Weights of a small transformer language model.
Size: 11 layers, 2 heads of 32, vocabulary 2048.
Architecture: LayerNorm before each block, learned positions, biases, tied embeddings.
Training: a variant of SOAP for these matrices, 4859 steps.
Each number is 128 + 32 x the weight over its row's rms, rounded and kept within 0 to 255. Layers, rows and columns count from 0. Numbers have three digits each. The size before them is the row's rms in percent of the matrix's.

# up: layer 6 MLP up, 256x64, rms 0.0882, rows 232-255, columns 32-63
# down: layer 6 MLP down (transposed), 256x64, rms 0.0879, rows 232-255, columns 32-63
up232 098:140122118173130145101161056156093177138124133121105082141116124054166099138128175127162164084097
down232 111:077070175095148089173133089166155097125159116186156091140101120144111114152135071145075127109173
up233 106:155109143152097157117093136135136167115163136185137067093094132129122173146128142140115097180202
down233 090:166113179130096144160091196143171087085117135152110095098160151147163144147144090126083172139118
up234 082:135076152177129155184109170129161122159137127175114157190131143164132146213107111098152122162158
down234 090:167140165122177119114122134091137064126112130124131173110187117153144108130136112154166139134127
up235 088:122122105116105117127148124192183112174096135147124112113097135141129221130159114172153130104166
down235 090:107170173085122119114176164070146123121106117124136082121151091127174092077148091111172157171122
up236 105:073145162213106133137141121143204135113132140151116114141138122073135070123147157177164179090124
down236 121:161146174099137088070138166124152096167193087137182167147164099137143155143143151113116079199146
up237 090:123117097142051085141130133132134128138124142125165113150102108096098047140192140142108175141146
down237 088:180159105129143144121151126178133033146151118104119125123179139130095133155154103090162091121073
up238 089:048138101130109093102124080062120111057101142121095147126081074139118090086120128125102105094055
down238 089:110167143110137133078128075180114121143198161115133122086133181110119185156125112081158055123121
up239 093:087093127113123117141126108069105117087136183166118103095182152083180136171144169136074176198101
down239 112:036127180097132120125124122153184106051144191104109159110074114177153156120135166144165165162168
up240 092:135144118137073179120164116143078107150120165149087154124130091136114155126166192152074122085167
down240 099:122114132169085083153124170190128107091162075148158130106125125099062140136199139094152158109106
up241 113:129143066088134135091194107112179139108076133138122107083055072138097135135152180155050152093111
down241 115:124130126059140127132108151172090123083125143168098079152158093123123095050087124112093138133153
up242 113:177146161110180160188156108102186121096145130097083095167104129146169165122104168179178117179160
down242 101:091142113131142082148145067102162111089211181131149132105103084131082121121136144173104184128117
up243 106:144109131150114182147089145153131131127126169144157122105093076114126110127121025084124095125169
down243 114:151159183137107125152121179147124072137163128156094098156109140125085104162074147137120071182060
up244 093:093124126156139128105133157132102177085147133128104077136197122126096128173170124124093168179155
down244 071:165157134059101141145120098143183124139123201120162155127095114144160123105064141126161122082182
up245 093:140107094152116116055139165105135181104073173083124126154070127126171093129113145172101153132145
down245 097:123131105100147149163119109135125124146192145146152127128124158123082167194185120153137198158138
up246 113:145132121112169128131086078107115088130141158088085137134172139207127125088116160170100166137131
down246 104:115146123193062155142114139134109182173150156139110151164162099113134137191130108151119143117086
up247 089:079155103093124164187135068087177082136173134144127073126084092104129151105096101082160174118072
down247 092:188166169144150108089092107113108161136102091143193117106135149132140107219145135167076084152117
up248 099:145123117119113119109157121121130186123175181146128140144190113095100114084154203086104156171163
down248 095:097141135083188158137138110061118088133094137050125172138096097133187119089137088144182147098082
up249 106:078072113132153093140192133112139179165098148108108109156120120154158116163148123165075141065144
down249 100:152148144123164163142099105081089117101103134055053196165082104131151116105161144097124127107126
up250 084:176111168102160089131108098104071148153164124178066118203073103181135141104086156096137142109195
down250 090:066151055152119142106135162133157123132117087126121126130172176061097121148160089211112063105079
up251 080:166132192165082172119147119153136149130130147129124161169129169106146135139107079111101147141176
down251 087:088130179138121142160118134101162096098095168095123054122153113134210104078181132131174136095134
up252 104:136079127118090149062143117114110121136047152072122145131100152123177144097084070134089156181127
down252 092:209112130115123074156111136118134156107121110193176090102156156113151046071148084145167137136189
up253 105:108105162100117076128169177043153099120121108140091123081086120110118098119135126133113155149158
down253 077:085093061100118168147079082163097150121118158091127180098137108148141159098083071116100103161177
up254 116:089113123077088106136145110127129097150131179143149154095204153101151190131156091143075178071146
down254 115:131091161102144084100117138138111142107143133116158136109119136141161169107119163121060167069165
up255 099:120116128089089107105116061093095125093116137142130100137086115141157116051162141080135095137092
down255 131:145140167144177114129164129156151102098111101157104082168123105093091203139094122118129147102108